{
  "n_layer": 14,
  "d_model": 512,
  "n_head": 8,
  "n_kv_head": 4,
  "head_dim": 64,
  "d_mlp": 1344,
  "vocab_size": 8192,
  "activation": "swiglu",
  "norm": "rmsnorm",
  "norm_place": "pre",
  "norm_eps": 1e-06,
  "positions": "rope",
  "rope_base": 10000.0,
  "rope_fraction": 1.0,
  "qk_norm": false,
  "attn_scale": 0.125,
  "bias": "qkv",
  "tie_embeddings": true,
  "parallel_block": false,
  "init": "uniform",
  "init_std_qkv": 0.0572,
  "init_std_o": 0.0,
  "init_std_up": 0.0572,
  "init_std_down": 0.0,
  "optimizer": "adam_variant",
  "lr": 0.000706,
  "beta1": 0.95,
  "beta2": 0.99,
  "weight_decay": 0.27,
  "lr_head": 0.00858,
  "grad_clip": 0.5,
  "warmup_steps": 362,
  "schedule": "wsd",
  "decay_fraction": 0.576,
  "decay_shape": "linear",
  "final_lr_fraction": 0.05,
  "batch_tokens": 131072,
  "seq_len": 1024,
  "doc_mask": true,
  "train_tokens": 674500000,
  "steps": 5147,
  "dataset": "wikipedia_en"
}
Each number is 128 + 24 x the weight over its row's rms, rounded and kept within 0 to 255. Layers, rows and columns count from 0. Numbers have three digits each. The size before them is the row's rms in percent of the matrix's.

# layer 3 MLP gate, 1344x512, rms 0.0506, rows 617-688, columns 128-191
099:148100135127113129169138128105112111092163134147094133103137120113159123139095127141115113162156126133123079156133132152113142113099169123078131108180124109103142135109128124117124109149098153
101:163148098099104138164131166147157106120137117149143160144153116152101111167133146159160156120176116111145137185161114125115148139092137127116151136119085124165137149121143115125185160148140140
097:106135118092126084096125127110156153151099148162139137141137108105143112107106151117147084097155106134129117092104150102121172090157119135116165164123113100175174139117118129163097151122108135
100:121131152140084134060116100130130105161097127143115102110153137132117121127137107172124090134128186158134145153099100108164126145120193106142087158098093128134107107136084095147149152112118107
099:106109142108157146150173097104149150153133137154123173083132129117099089148109129143122147129131120168105146147172093141093165140141114159160076154142168184144140137154146155127160113108096094
098:131134133129137102128157100096151154117146128134138146107161145168109113129094145123152158112176129139143126101150126120138149158082149107128099122115158115129147139165119121120121113139133104
098:129083145132119144100154155103155123124136106112086164140082118120137116138127103094153132151123146114088106148112118134130150114155103143094128134101130125119140141133156145120121088110137110
100:178160110153158137129118138156115157120114170102126108102097141145130147159054145113112108091095119111161124098165126094081164101148133112170081152093103115111099156156131117129111095099131092
102:172135135113152169154145126130165111119143145085139093126130109165111126143141132083102157120095145129112112144128145082141153124156095082153121130119107149151118144095118082097141183085097136
098:117164113110096154166116132115107111112163098144110121112113120102170083142111107149110164092117137158107172150097122095077132117103135129161110106127177128095161138133140095116084121142105179
101:136122162121157155160088109154152139151110092154114110123144159168142135148116129146147146114121155087124142107095108125153151120169118157115129149114105131090154163097098160156151099151104147
098:099137147137109139112155128136078104164116177125137088087163071134142126151107106085166167110122141175163159098126132109117120120150121092119110150083165145167163152125137158124131119149093121
102:137140114159154137137120131145105081142170113108142087085137141110115090085139119067155153104139095127122171084147116105097077149145110084172142130106138135129190152118090122130161113121088160
101:123109149147124126119147149109100110153138173102110098091105083147146114128148116134120091105132134157152125132101123097104135150164082127167117154079150137115119116165129143148084143150132111
100:171155129136100123142117140109110109101138143110115139103138134162174091125175081117153179098159115190138152098119107086142151105128149088148136117150157090153178084151142151130090142121131134
104:108128118159102166118085090115131160107115128112128165134100158120151145152102138155103127106151131126129155105124173135133152145149130150115150134100097158146138117157118106131138140119083162
098:126107138113110116128102147149168129120100141121097145181147155131121110108160164157185172162143132136152116101121132101106192095152129098127139160144117131078088120132106131132130110115128172
091:140088124123138081142167157148122149151090140101134120126152108146106141107115133156096171146093097148134130084143106125171127147168115149146108112131138113162166117105141133145103112127151147
095:105105090121162123144168169084114121169137162145117092135106132124132121131140125129137110115112143116126096155109154096088129134099161113131111112109154145062138139160116120115118096145172157
099:102107125159131120106121138127133133160099133129106125180083132092122105099124118123144092141079142131157138109157116141098139108118121132113107144163149153173140126102123116114118133164098109
098:122125149171094139114082175117111134150141136155158103140107172072099153145089155153137116152142102158095151092079110154112128156138125165142099100146147096114117113142163146084136114095132110
099:134117111160109138129120120151146153100104120142130120113142149108131101144067103097107150150132128119159111139126129152109139123112127180135152122099110102148102119138117138145163169087127134
103:147099156137133133167158155145101069104135168156097141078128119129142096154128076106151155139140117115118153140127114118134117142151154146143128112094146157133144101119164121100088106155136129
102:158106155108130140095100079117112154080110128110117112146118126099160100094099143146123180116117113150126118149114143120075109129156141091167122138130137164166113090141144133137140158084097160
101:164171115141107134122159128136121155122139129114108104130155119162141089148116166116136153105135141130138159097126161130132116123152096106127099108158067099162155118115134128130144139154100140
101:146152136167096127116107133141134144097110143092157111138154099138133181136131153084156118123132128115113124112133131165109152118146130078138113139095136108112165109120107093117100093172146117
101:159152105113122098150119156166120138109144113126106172114148163127146130089163112176125126164115135120115136115124125127118104129172168133168061119151094135171097109153174127136175128139107090
096:147151109116099126124128138125071118122129077145138110123108098112157115161124124145122124149140123103140124124153140127104174136143113116109140173140149124110089135121111100092148100119146157
098:149111101123097137146125154066172115159140139166152139119116108129088113121100117118118105097166128170146145132136109129068122163120130150168090151111168110136126106104130107141121116127112100
102:143156127108140161135121104117117120102123140088147149190096109139157109151148120145097126158127141127120058127101116131108087164156155142097117107086157083164154117150147126137151117155103152
099:104142141163120131182137142124094127120114106163105125100129132087123134152114109124110116153138091185127102131144144153116084151141173094136140155131120154099121108146156134083108147114124109
101:105111138108151132069101132124137171135141141101128144109138121141113156161083137138151099149150110106133109149147113100113136143150154115115124159153147150153132137152111160116136126088128122
099:136094171120171110129136147158163178129159110130169097118096127092139158130099105092154160143092090165121115132147144149101128161132120125122131090138119108112122122138157140136145107116156132
099:069101095134114183141101153128135148166120153132119096142137112090129103133148144140102134152081157105110180147093103141133118150158118091147100166133113127122129136129143123105137151182138160
100:155132150132105141093141092100134151126127126114100146093097155126110099131092137134163110139152084181089156101143098120119135111109112077158092094104083167137122142112091116128155152099154124
101:144122137126122152150141144132107152154126103128143139149137140127122114140150154128145129140095128158154121119087147102113145108101092099112140159140131109121090079142151094144115115146162152
105:091137138151108111120152146129145153137131133115102117117119121122133108137096106139104098082150133146134162091107111118081080129113143126164158179180114137140143084152100127158147143118124093
104:161104089155112165139078115113168126134095165097146095125125072101154143158128115080104124089122147102088130127143104152115140135093128149105130145119127079101127114099128139120141108107177107
104:139119181087130144164119123108114135122128152129114116109186103125145158124099127093120130106131114130104111133169151126113148111144119149174062105082157132137095107137124159137116126126113109
103:099115153169102140098115144154138063131160127125104099136145149130123171118157166162127112148099166128134150093095097078134103109097147157127154128142102140126126170133185105157101146101121109
101:157103146091139127135107136110090149106149105127177120150153163162118155131149165139123101150133129127134121131087134127094149109160108151125131131148148119130148120129160137110095185108108149
100:137177116134158107159137083159159167089132111109201143121165137070107125115149128153173140109126151108131115148140143116112134165175125124140143142135143148101152123099173153160133122142091105
099:106142130122140112102164157152152128161152129141139158164157122161088135161165133099127104137112161144146134168155156078127128163137105134164087130087148114098130129189122139132098096150161090
101:133136116096131120107106163154123110136153177158145103097146131119131132107127152176145084097135131136132113126100163121123135125117108143091131142130074168132130122158122116164132127117119131
098:113167143120150157173156131131125139158114131111098163141118141169104122132149114159130126127167082109125121140169122082085164116101121138105069135114119122165145127125120102100120142171136118
098:100125145093116176123141150117143105167131122104122126164111117159122132128142096111114173141140092112106103119156121119136128094104148100107112085143145161122110103092155140142129120108065125
097:125136168126097146147115156105110137075161085117138172120115094148154131132105169131141112172180117151140107158160165143113111124101152164163098089150132121159086159098121130112082081127094130
099:150131093114103138151149140114192127126114148137110093130096161104167097135122113163136114108186089131109152160166107120144152086118129132144146101138129110133143132086126155137151155122130150
100:143110133133111145134142117171156109147130143110138121093103126132141152090150133083131090116126140164114128167111116132163156122124127131113099129104104157126105112089151120130115092154092146
097:154134142159141168083148139173111158146158140085101122112126154154175117092133105115156136100149102137123104102121132084122148081169126150123106105123098130139104125100132125141127163164120138
096:123087131104153079151101149151162185106124133110080145126125106078126103143109140132146128090144122140113131100133149134164153129111141126125125112122114133123127096140081102124148169117111113
105:131097178132125132089126156112096116112109135087138124129144161158112141135126098157127124119106148135104124100117099136112146107078096137110096156101101115156109111076129136128167169123139126
100:177153147123087148129121121128087120136153113146101108147156109151118100170111119144142154142124150137113108162160156153135107163104134157110125102089136151095137114144093147140151137138149125
103:089156123139079138102083110121136131124137117097122081144120094104124077113147159095141149136140137094109177129148104095102139104148139098140120169141080141117171097099112144114165122144139139
098:111125084154101122182145096152138144113161129116129100113140150140096107139110148163147140114130147128101101115122119144160130104176142164153136164125138137120163134112101128160156153106098129
100:101116118102106185133128146160107110088147154139093111166136089126143148144132131158151156130114122095140112116108119116094096121109175148107148113132163123138128099102158151107108139165072105
098:114152134168133145151133126120119119124129167150117106120103148142160164108100148151134155072139135131171099122122155133108130157126132171122165132144165111144151155100163150144150100143144102
099:153163091154104157094135148140126127178161148114101148113060110097142150107098146145118133091093126163123112123117135115132167132169122101139096183069098076163124121114104095141128097080120113
102:107152101136130140103130104130128127150139073115175158122141177134102142143138098109155127126134164107122088115106096121153159086103126104133103171104108184122189107120097112172153157093120135
097:160097121091148096144101179139154125114103143114092123096153142168085153110139167148134114136111147136129138189103109121140103148113117176127141090074096108141112127111144145140124135151106146
097:108145143123116112169132111165139090150102148131157161149132125129184140134154138093117161090147168112102124126141123155139121159107128161113158153128166166087109109115160135120117130139090156
097:114113118124088113095154122089144099108130147128087080105098142138171100125136147148138071116105155129159125161150153128115139133129108093151123166096136147128113153100121143130174111149145119
100:131140099156152173110146161119169166095159113092137130132116177117136113153138089145119098113102125150079111136143105162114117129110142121113107098104158139124147140098135124117138129115171106
103:140111107135133108130150150114149149177124144122115093119122099156138107186097106153141102120140114121106156139123078173164138137137127098077098162155146134175161127150154114142130101163140153
098:098171125091115121132130148162127089173116088131117150130110136137128167126083107149148128160110169145137141127109149121116107087139170146162129114147151120117100121134125124142120151185134140
099:165137100168128167133154108107115137108121133121099084124126128140105106125107170123106124143141106136129145165087138114135120091100136190153106141132107144091135138131176131095097133130146119
102:111078145132124091128176166123145153118157134103152097133107180140109113096140097114088147165093137139123086143143104095118150111132096127153152128098104129133117093105138161121129160127107147
095:122114113152153140136086120147122126143129116094123152115136118143147165173061095139156163172104144125111099138123092118124133128129078104146128150147139075114168137126117161093140157126089159
104:158133122150144129155094133134107154134136111097140135125109106113178131123137117098111085108106089152094143126158096163174106127096123112127108119133089134130114107121151115155121119117128113
102:168090124131115137107107133128119147158134120152069136135121165083129142185102101122119123108148107103144154115118107140134160151116104150083097164155125097130094124132157081139146103148147131
102:122125149156109161188126158161092136178168149112122128087096109100148150138153139137138129119121126099120146112104142141100131171141139148154120153078101153141105143126142109115152140116121130
101:157125099157086165165094082096174121171126166123126113071150144137129111168125138145125161147120154124148132110122150098097130143138132114128151121117117121170133142166105123152135099160121101
# layer 3 MLP up, 1344x512, rms 0.0495, rows 617-687, columns 128-191
101:090115118136147136132100106113159140167151086179149138093119082139086119155119096093110075134106151144129171080091115131150098163172152145137094113125088116167160099152154120139146120095103133
099:136136097150129111110105159128095091112120138134116118115103139123150083142159118159113110159104121111146115138120049152119099110139145168103151142161096133105102127140118178146154137139149103
097:138170141100133102077107159136147100109105088121133159152126132135148118136145141155136119099150107134137150123098168075121153116099130095158109109108109121156120175141102115104112131156142128
101:155116101098096112162119158122122103125124130108092081146121155165114111108129141118100096131135129113122131095129142126137144079152116117147141071135130111124086135114138128120171099098141108
101:103125111077152110153140094119169133135119130098118130096117161145100110100153129169100175196113144091168120138165126105134126115139128165175118151113137116139102124125114102120154118141116100
097:098092129096129143109173120086156137114108166117110086114110103145132128139149114131144085134153124156155124167097105164158098153085158175121120126125100104091105158118097149163115114093131136
095:127158153124087133099115088147139134092183135148092192118114121149137160096100124146130171149110099078134096124133141100172086091122129132096121128144107116110140130122134139146117156101121103
100:107128154135153110136136166120129153115145166138101115114106097108104110072133175124144124103136121151142155113120126141116129155102101170142153169090171105102127121072139142114121115175119103
101:152122105140145119160123137121137099104175078142109171144143146116107152146102115126160125161146099162124106122145107159131144146170165099138139167117153095092134093110160175148140088155151117
098:131119138117121161117151129178169120118159095171112134149143143167161088120126099126136100161092120108113156136140158106163151075110123120160102098132120124161129106073126162140138117171111138
103:145131174112184108074135092165116122140167082138134140116104118149116140124103111109080145128143161142104129149089134132139125107129120111139107117136123122106138106124132169106130115140164124
101:140150161131126132160079114107135126130126174151127134136119136124126148157172134118136135101083115108128109107136124151135098159147148142118151100149086135114143091085136125148124130154086110
104:138141130112146152128149105087123153117172132129112158171132157162143128157094126166123145141153154131169163116161117153169125103128138109131142117136141102102128095108169136152107149150127124
098:130114089130161166139094147125086156111164138127153151117123125135140125157114105105143142114107120091136105118162088163089148070123136115099122073137101116138083140150110164095102151125127152
097:079146105123145114134114153078182134097140153118134094139073117163093095126108129092104168102101069126136132110176119131109121095118132133144127094093121112144140132145118148082115117128134101
101:126099120095140101124083114141144138148137152140128138126109097125147113139145147082078123103149141142078119091116136085140119099138081083134119187083111132133120077151156080112128100164115104
097:107124128123099134122101114118159094095144122157120100115137109107105130104098146150092171132125121142140168086120137108142121129162172164152134109155107154168125131169152146128145133080124132
094:147101106076141153118112123109132158126145160113081120083146093123177093122151134092164096110127165147109099126148145157099088126096159146144135095158114127143124096127122121076146143145102108
098:110122124162141173085106142116161100104117158137162088126151147114134108152163122166146091130150163152170113147120141160153122116125157137098117163145117119129095104084140156119160125153140120
100:089127146135122111117085131172124096071160159110143133162148130137156097136102124148150072156134112130145112135160132155168151087123162156090126148089106135087120110096146134130157108113159104
102:130155121128091166107134178158115065127140121159132166112132139099112107105161097136094124120119154111108108103137125110132177119116117142107136125146118145136106126127092126167135128117135086
100:094114131134146129103106114126140137084147154154173140104114115158139130138083167147127136141128092126128087128100145136149119103128138173127105151122093140096166127162149131077114110131103126
104:083173153080172126137121131139162112149158160132094119108085090106087106169152154169142140105150094133096125116085104135133144127112117143140148125109147156121127164132122140137100104142162125
099:151124166146081114136107162162078126125144107156129100154133143134150128125126096127134150096080080101106142119082087129152078137104155123087124133126121079147109123135098140145141116121130121
100:096115128154123098134159123139094103127117120107194136112124120124158087140126143130182118100137114119154132118175161128102095136138166148115127130104096128149076115150123122128117135114158164
102:133074121122129120126117119134135083112166159118123149112106084128121128127108152126131087113104145106131139082145083131083126087105146102084150099100118066113112128144146103094094135134086107
100:155116175109098126109147121074135099102128150124156126153134094130148140172078108110161132137162093153152128148094142111141112160110174157092150126089104151162122131130092114163102127174149121
100:104107120111141126166122107134118134202130125166154119144123090092115153162078105130104168134094137160165124099144140105161096123123126130122104119095136156116114099107155132085128104135112142
100:144141142147100158090098121131137162134099082130108081099128103173139113150113139147082131141158088146113111110127093075146143145127144130156100107151116136155126099176105110102133128158136098
103:149161098179144155128113097115134127101150114141131140155128137103119137120145122065124137138150166136131126148148134134119139106167111131111112121140125091131082134116161086095166185114140133
101:144141159149152157090128100111148111136122108118125121114115091106133086104142095077110100136129141104138154130128156158150156128112150123161148151128151140144149094125116202169139095081113128
098:136145162131125097107116097170111133094097140137133163095166140119069097097132130140108103149104113149157144153112113078106113101161146114151112123123141167114153127076116119111156129159124138
101:143109128110155142135120156121140085130160105125149122105112143136107118097152075149117118158138094102113105162073094127108149126134142155132129133144136113114147111114172147137148107136143157
100:092139138148100175113118135137158127155149150137121088160146132112118133127167166136088132101140147113145111118144167116150120155131162123111086152148116097118149168138089104151097141150098114
100:111154132081122124127106107162162119158131144143171090169110078092109077174139154146097126084133126077145116142137142130099095141129130086135146106100132154161138141156103125078110124124151118
098:133134107115140158108126165143139127111105093141131104148099164141160094152134103141179166132136120122171154103161129121140137132153153114142137151143122081123091126124136161127135111074102154
105:106117150096104161082119106117146127174136160105119126163137168140164120148144160105135133173169123132102168108128148114128145135102129098095117110125168153110126148115142092139150173120097167
099:107133100113168105121156089095108133103103119111133106132130117129141109168146162148082128123130134095107102155117155112126127136115127133106105108150161180155146189156152127113172094151170128
105:082143152131123159115120148162092118124103102113150137159100153161114103191113154125129119125165127098150129166147138162143123126108166158138117132146111103132162141113149151144114105144151125
101:064136126141172161158135102135156107168108127119117151117124122103106098132143101149132121147143104120155154104101137093144137107134168075156100149114098103121110141157105106121144141105119084
098:124119075135166128176106117138119139138171086155124139120132129157145145132114137146154152150100145076097141122141116157135100156105157168142111098156097154132115145128137155173166162106126129
100:146097063166142163119176126098080149119128162127108083149099151174128104142102144157124135089141154142132176140093152148107121125119147085141114111170145133171174171131137162128117133094124151
101:109145118131133125115150084139110121159143094105152162107125168125123120140135122116145138165128135167111106167104143144147143117126130132132160074096103138086145113175132143105109152124146159
101:144159165159183158142123142153145124119087127084157138141160087150091095139161157144104127139121089165113107151169114120120105106141120154135126120112114149111144113113152138120140086135123139
098:112155135118140120115104123141092130157167121120123159123130159135161118164147125120119101104093096128126120154166114134111125123143088077134112126155090126131146121144164122109140120098144115
101:129113144104098119156139085167152152134162128141120099123138114145189125116157178115121137100148145140084159155159170088146098095119149161116168105105167132145130173123115134106121162093092109
098:116102131139172132130106105114155130102165175174106139167126139139140147141089141124126112118098105149160084101081113121153134136179096178165108171119135135133127122105104161127130102151142132
098:131157108132122154153144171127096096129092110109089139094115123110126150123141137150096091104170184124108148110113150121158111107091153136111142157104148131085107105122150101100103100125146157
100:127082126121121096119176101127106080139162128117152135124132156123102139149110148096131119134119123151202121129136156095109146087105090142152121115178125120167113129133142103129099134138108120
099:104123121147159163137129105132169145088090101073120179102153152104118107115132116105115159117124139090164126112112127111139134120121161108143149178144092114127141141145104087108100135098137126
100:087116162132156107087114087151104113159109093090141097153108144117082103152149112171117109114148105104140141131104082106122098174145116124123135107119104139090114122148110120118107120108126158
102:095105151123162146141087096152089125103165142173157141171112138162131137153105119164131145093128095108144124110131089129132148114114095127101103151146087151111102147087164127105112124076115184
098:135141139133152140136110100152120152079163157131127089137126108143134157130126099101156121157115103114130101169106129126134157106106157100129101137149137145133145132180109157135103103143162116
102:160153083154148070096115128103150147134147083154113113097133149107098114134094120124096151165139141150120127136110152152178148112137129148167101136120109111096136087119145129111113132107103123
097:155145115142137093096140105119140113140105156115123097139098099111082136116083118130136134085145135127112132113147068114140101140142123144125124124114126147100150105080134149143111128138139151
098:073124136137148103137172091159130096132135147115131150179119131117165127123120166118119170138134155153135185104082059156112149117124119100099098126116136138171099153145090146113107136121139142
099:130107156112158153157137078117102134162094106114149138154149161122102148124156111171127161096131148153117157094127112157157139126136136121123123096142100124140075092083154135101147102093096145
097:095149121119123106181136155144124104118097123162146145117091124118137102104136112111156126089151113131121123103112165137145147115131088100154142136092118064111076196144096128131115157173164138
102:130164107186110130156101165109110113150155172159113143138111133126162080171117126138115150141145107121142137165111090100146077096105123125109167114117150102158141095103145134150134154146083123
100:132127125118145145075119117135174183135136079110151140145096146126145132134149126173101138139109109165146080111140147134122152118123123166149119134142104116119099122152103124078104124123090170
101:163136094136157088119169138157161110130163116107104125124151108119153153126091086104154125153151142142101105118103125134133133142148124152113098098124176106164134139129147172186143128105114110
097:115168141137137146155163136138100131166092141113132177108153127123123102131115109121106123118109098129093124087131138144141135112144161157133133142116120106133128144102090074151128099109125126
098:116132127148092113101121112126098129116161123102115101101121153131167134144103130141164127124099123103141154121168107159180173099168119111098160174114125146096148115154125110092150132140131140
098:125146155127150153114155059125151135104093138119111139132100134134121156108098117102125158119157103113130114111137153169185091148105079127131143146105132162118101121092154138153116129125128101
097:099069136081125125113104144169155123126137127146133127158145165082166121114098153129135154131106118128132149148117175108124092125164143123106136113114091129179109102121107112122130127117155160
098:143089102109137144137151106077148103155126120116145116171108110124105101108108166134158124120131136146111087124138170109112135102122137165134100159110126126112071146129144148103143107161128145
101:137123143146117172151127155131086106101121157136115127123103073112145152175141111125120126132099144140139094128125072132127141108095093143135118115099103136114094156129153164121128121151118098
098:154093142143119110148092117126123176156129134141140149124125098125095099101132120147108147085146111124098151128147099125112151122144112096108136134142147096102085098110133116106109128116100113
100:110141123127122140139088165153157159121132153089149119105130111100168117129137116151091083150134176096085105121123100101121169156115130115118111164118137071106187138136169113148121110140137085
099:121117153101128125108159131146152094133101127104156116115121118140096098163133128124149132142167084166101133146151089172138104123120157161120141108105145136133140144159143112101129118151149130
101:101165154117127135171155124128110176102152132141122121086162153142109123124145150151136116101114122098154105145129138112154127134156122128096144081129116100156140118149164093112110140083159152
# layer 3 MLP down (transposed), 1344x512, rms 0.0274, rows 617-687, columns 128-191
103:144142099124122102133156120157133167131075095103154118132128147092102133104175104086109151135113129140110099114150135115107112125117126131154128171106116158134148151148130145131160158126084077
101:102103116120085128070112119125145161124147134155117113171130128090148154101159161123125114119138140138150146084121103171102133121174110138112117147125114146099113165091082106110115139163147156
093:151137169127167106119092128137122136123120153170136102109097132109198111104155149121115125130161117136151131139111086181135155145099139122090097131141100127130167193100159103126127107090175087
101:153139117126111123136087145122111146132084130101112106129113133115156136171130110108133144127153115179121126125134134097134117153104108141142170186132090075165133171131139094142113140118170081
103:094164153128160101153182134132119155165075143117133079143113179154093137119140099121099171157141111124105151087137136107151094118119133111138124100112175135081114171103067137132123134137181152
097:129149091140133158127104131141131128139138124129107121134138176130108132147169151173090095159104124100162139110130118146132141161117084137137170100129136133128131097115100147158097138114118133
097:106150165148154100120130169133134121106122148114128091106122113118117164125145125131124143156110102092109106107110137132139135155114128099103177122156134112123107109111130170116143153143097138
100:109126100130114069129160121090109201145150149138081121132115099088138143081106129106078157099134099130113105167082156115105131128113172099141137130115157101129138141130151138115118107126143081
105:149145129159145177110121099143137145118119098129098132122110135125144137127103182124145147152088165145139090102074122101133155160132127125130097150159133114158121087150124139150150102142155110
099:082067106154121117120107113107177139139058155153051127119130113118106117108131151128119112128148064101140127166123138139109173120136130116083159116179141114152150081123170158110118164155115128
100:168158152118123123097180103140152135124110136138108157120104116162162122147122096141091134123093154118133126111102120151135107102090111121113097114183121150137112146119117113109117107106099119
094:124098120150120139099145145124124116123096128104137100144134075162130124149179084121106124103120144146109161144120148140115163086128143143105143161137149141118085158162121138142163107068161109
106:102128112105102143142119123133121097104152093114164105158146144107117100095161145112119107099129081111160145168103124095131129195126094144151179098135144150135129118137106094127146159095103175
100:110099173102125087120140142167169141110123127119162141148125148163132129124141159142136162140129113155145110144145097141098123186128086137118144154128111118122150143132095133120161143160173150
098:112105113103131109155148106129124123125163179146162158119135121169113137095112131134089139105096139109164134147170123121112118118125162131125101144023130118117083119101116121127127127138110117
106:140134133161110116148144131131123177118127124127101145154100107060151160126134126119117141109119113154137173109128108139090115131092089123095143143115082130140115129125136119113127099128143143
100:109146136143121111111182146110085124143158174139118152094135103090134129147082137146119118067139127131169163148158108112149109137135108117114169137123093147163091137138127159115123133112122129
088:140137130151123131138163099117098105158118124131154117111138141104093192112126149109121122118104118138107127098117108126164126156135128131105147124188150152114133130117119101162145135127147154
100:111148084145149153178152133137114125127147133139139171117142175146133096120092171102076124111115129105141135143129097105109096130111092113111108119130140114135177114160144109174074106086150121
101:118135131130108119153103108138135128132172151139090108121190125173141130134137111107125121138103119124111104135136103115149165111189189113109113135131136143135135122116138124106132131122146114
101:159187101141115111155053101149156156130126125130179123127171131136144107142131124117123111145128121118140117112125141167082134143147088147115162135151147121123137134143112134136112139106123147
100:129133103149153116137122108117144115105139138131127143129129151134139098142119112154115181159125171137153109201122137109130122129111175136112111146121140174107161132118150122143158194131158138
104:123096113165121125113081102120117111151085141146154108108137075102145150166090126186135135140109113093160083125121113136096151134125121148112117095112132106126117113113159153112155144105161093
103:100113136088097132119123119156118150167145152179118178171142126090148140142140130086108106080148137100131104140142149082171127130149126164154122145136150162128119154125104105095184111144127095
099:074116157116118124168146152116149136148127164114122167090123081131157174134130090121145159135157102141121138074103135111112118083100141156133069121143123105154164113144165081143107145116095118
103:127148106125095116150131142084138126117134116125156133139145089131098116145139151134160102135135131096094139100125162156143147112135123112132104100070110117104089162188134121110123119129175118
096:136137104102126134130126144143155140121153124143145129104101131143128095149119122143097119121085078154105093139137122104108104119118143112105121107110128111126111153149133132183086115101140156
097:149127114122155087099104136117146139094152156177144189119150122145106122136123130128141103119087151134129139135164112119132062146117096127098114136107119081167127124157108127110120116148132157
100:140139121165114098095126124130099141148123148127102134110124168113089108136093142122135119160135119108143130160132103137163176139124114105081171161113111130144112158071114138103125121116120141
097:111139111143065116119118114132195151113130128103140134072099175109146118130108145119146149122137143064142130106130141111095135151084139105098123097121152121132148143137123127137142078111131104
104:106095148128141113074119109131124142136127140137140135167127121112130217154141154093148146100134121174129117165098126119115165116142122126154122166157099113145179111095131118131141106180121119
097:104132113143163152131140103148161075129097128130142161140138113114156132102158146117106128110139153145095153144166123097141110120106169133132135146158118119117104139133067133131098106129133106
102:178147141135136100147111164126127100134112117153119093134175134114145118112136111128150108102161150123093142149138153146186108103091121135151101136131098159144121146116145146116123091085138135
097:115113164125069126141122127098108156102108138140148100151108107122138169152151128093144086104129138132165134115137107123128118126127134109128114156139126105119130153124121117098110122117169148
082:111164146138120177130123107109102082146110133107108141137110142136129098152149148102145154138099184136151093152139128094127130141128147130123117141142101118125135129154147140129143108151117123
101:113107109114121113095086149129136190146143111100109130139138153179131117117133108134095095164179109120094146127100091142116110102149140123129128134168141138102145098132117138084091128172124166
105:184161130159113147094174110161126112174183120126130136151172115062139134204153156127120106182169140123099133115121159094165081101107160099107106100110118121137115143106135095119186150104125148
104:164120130125098145175111150119130181135090081121093143122137109124111132168127127167101143133129165150135124123120128160122146130116149170135126136168100162131153128090121131115188140135117125
104:129118132111170146127121142112102168115129103104149153089131141164167101151131118130118119164101156177091148131099144104110106109094151108125146107122127122152132120151166137137095082111128159
099:135142156119152095155102098091081125140100148166147159127172150107093132113155160110162135160125160112149134108107161147127130133111125144099138151147109139174128095126115154131125163111130127
101:133068118107097099113143172118135129115101099138162127133130150130102140145122134126077158149121123113129152104099114082142154124142141123089136136141138131144092083120123148144139196129127105
098:096142120144146102111125169154130110076151117110136120122179083126148130145132147110164104145129148124144095138157136105120086138151102139086166111151140128125100132124097148187156106149100137
096:127136083116091105054126082151099176155125089144132102112119147096153124154118108130141137115096104118135113123109114120127120103124139120084121113110135128152125149142116146095129128114147160
103:163130102163135081137147144113144127093130129153083123130150134134098107125098117159128154102137132104124103124148147127110124093176147140165133137100131114135058147153072146156153120142128119
096:094096137123077123121087159114169115104133106168120125121118140152161131160139150121130153114106146142142114133137132135092122171118172111149120161148178136054125083126097111158119161121097167
100:139078088080099134153089112197152134124127139101163120123122087111145128080122127111116113140099154161134114166104158162162087099067139113117144139109108152143155132133149095134114152126102147
101:127148112141134116139154106148126130134130099177088117112119125153175105095140135127091128122129104100092078158159135133138171129118096099162089086095138109129134125157117098137116105113125131
100:166165132180132136115164144075096123147173104133105116148122109120146123109128116160171141110166142106150125142121119133114162126144092147127108137141176134111075146122104100147149196138109149
102:111179140098133117077155136088112127125145142163120152123154139118125116150145135158160119096140143171083083153141142138102097084103135114093056107118136110116129156132142099104129168136122147
097:110136137124112152134121170140148111098103091093102113129103094132111078140109089134143118131175163116184166137136134114127118126106134116173144114116120147075126154131141183114148098124109122
100:123146109116100129139102139156155126099123113099196154156163139148142147084118142168145136153104136134148089149163081134108095158126102093076145174081080155185136160095140121109121118144117155
095:123133084138079127170168107148106139115109094154148125151128115143115110113105124134132137090191135142161142105121150145133131135156106154135124102136170130142144139124134154146133175151104111
104:196110121173121116134169179134053160091144113118119149109126096099111144140122131112114143109121129151106116144139108107147124147194146097124136151156103139121112146122104109133096135130095106
103:108146108139106130131152133116139185161161115106128135096114137118117062100143114097144168134116128143116112128108139112140118127140114118150133167138105111104094144116107092141135083124129163
096:126161118118142147151118127104126099130132173147159132141122160163140107159142100178153118146092154103170134097143159099118121133140145101115122118137105168166114143168144130131125105129097122
102:113126147123149137132130146080113124141126108098150129102138123115144119106118116126122119125135110117118167153147133115123079164091099133057160177129145139100129116130088121107100137119078126
098:145113101106146131093173138137093149072150110122123103138150134104120097150160139148141116134133111120106152152144109132133153161155109140167099148122134149114113121106146130135108092127127167
101:115130112135101152117110116125125077091149094119108108146140128108127126091158136130169161133150124128123115151140095144153124091169120132128145110152121104092132106099094133093159109113188120
101:138104122149188151142146116140123116131142095102128103145126130127080133155150124160137158146126178107137116125117116142120111156126130100131135119139135155127085145146143143107130119135162124
103:117138127162097147109090113104128139143122085137065138170136124119122107088158116130147137094117124112166143118124109154104123112085148099130129093163144138074126131130184139153094118147124107
101:143144110122104121128162130099122089169141150157156148155113089175131144157127103120109148148139148121160130123172105127136168131122149158109128146186128137124115087141130122134150092137138146
099:117128125109153147126144096112162119159083139117131146091175168125105121150128116156147167141121094106152080138099120114189148150111140091137093118144142085145125160200151197135130139153139115
101:140118099159146166118104123134138099139117140137134128146143113146147139149111098124140096131122183118100129112105153122134124138123128142098131134134142100125137133140163148113131140125129103
102:109133147147159179142138149112158150130121167113136091101150150142086127110108131119139102116079125129176137110121154125120148131160145109123151157162127144069122085140120151120109092138120157
098:118156106098079169127135116115119085157114142136141147121127140153102188137167131141147116164136171108114181144097129149120174095137122126138105144101093108177131113106112156133147102112130139
101:160097134110178111070110075103124147143110160164123130177104120129120135154138131123193100160161123157110145164110148131122130120123099133140103148110151138125116084134146112137161133126147113
104:135137129141133096106142114156123147134117123177119120131120148131130148147097107157121112107135170116120099164144192131138117148112123159118125090123112135142133120118091123134077098153125174
098:094150113084109119125110110098159120115081178150172116115182126145142133147124131134083058171114167102115123126105146145120136120157089128112131165119148117105129143162124104129160112164119108
094:139156107186133121100099145113096119093102150105109081161116148115126132166071135139158158163132142122115130099124102123113172113123134119079159115141169143098115107150128106167137088129121151
103:119101120103117116146110126105154113094123099110147115159121151097119082133138117103177116129094127161104142084140106111165121152088097115145135118126122138170103119150113110116118141089140129
103:127105057098148132147102126121149120098143110123116128095144163127139130169150178109088123114141128149115158126141160129109168173110131117081153166104122127084115118149166124117151134138147129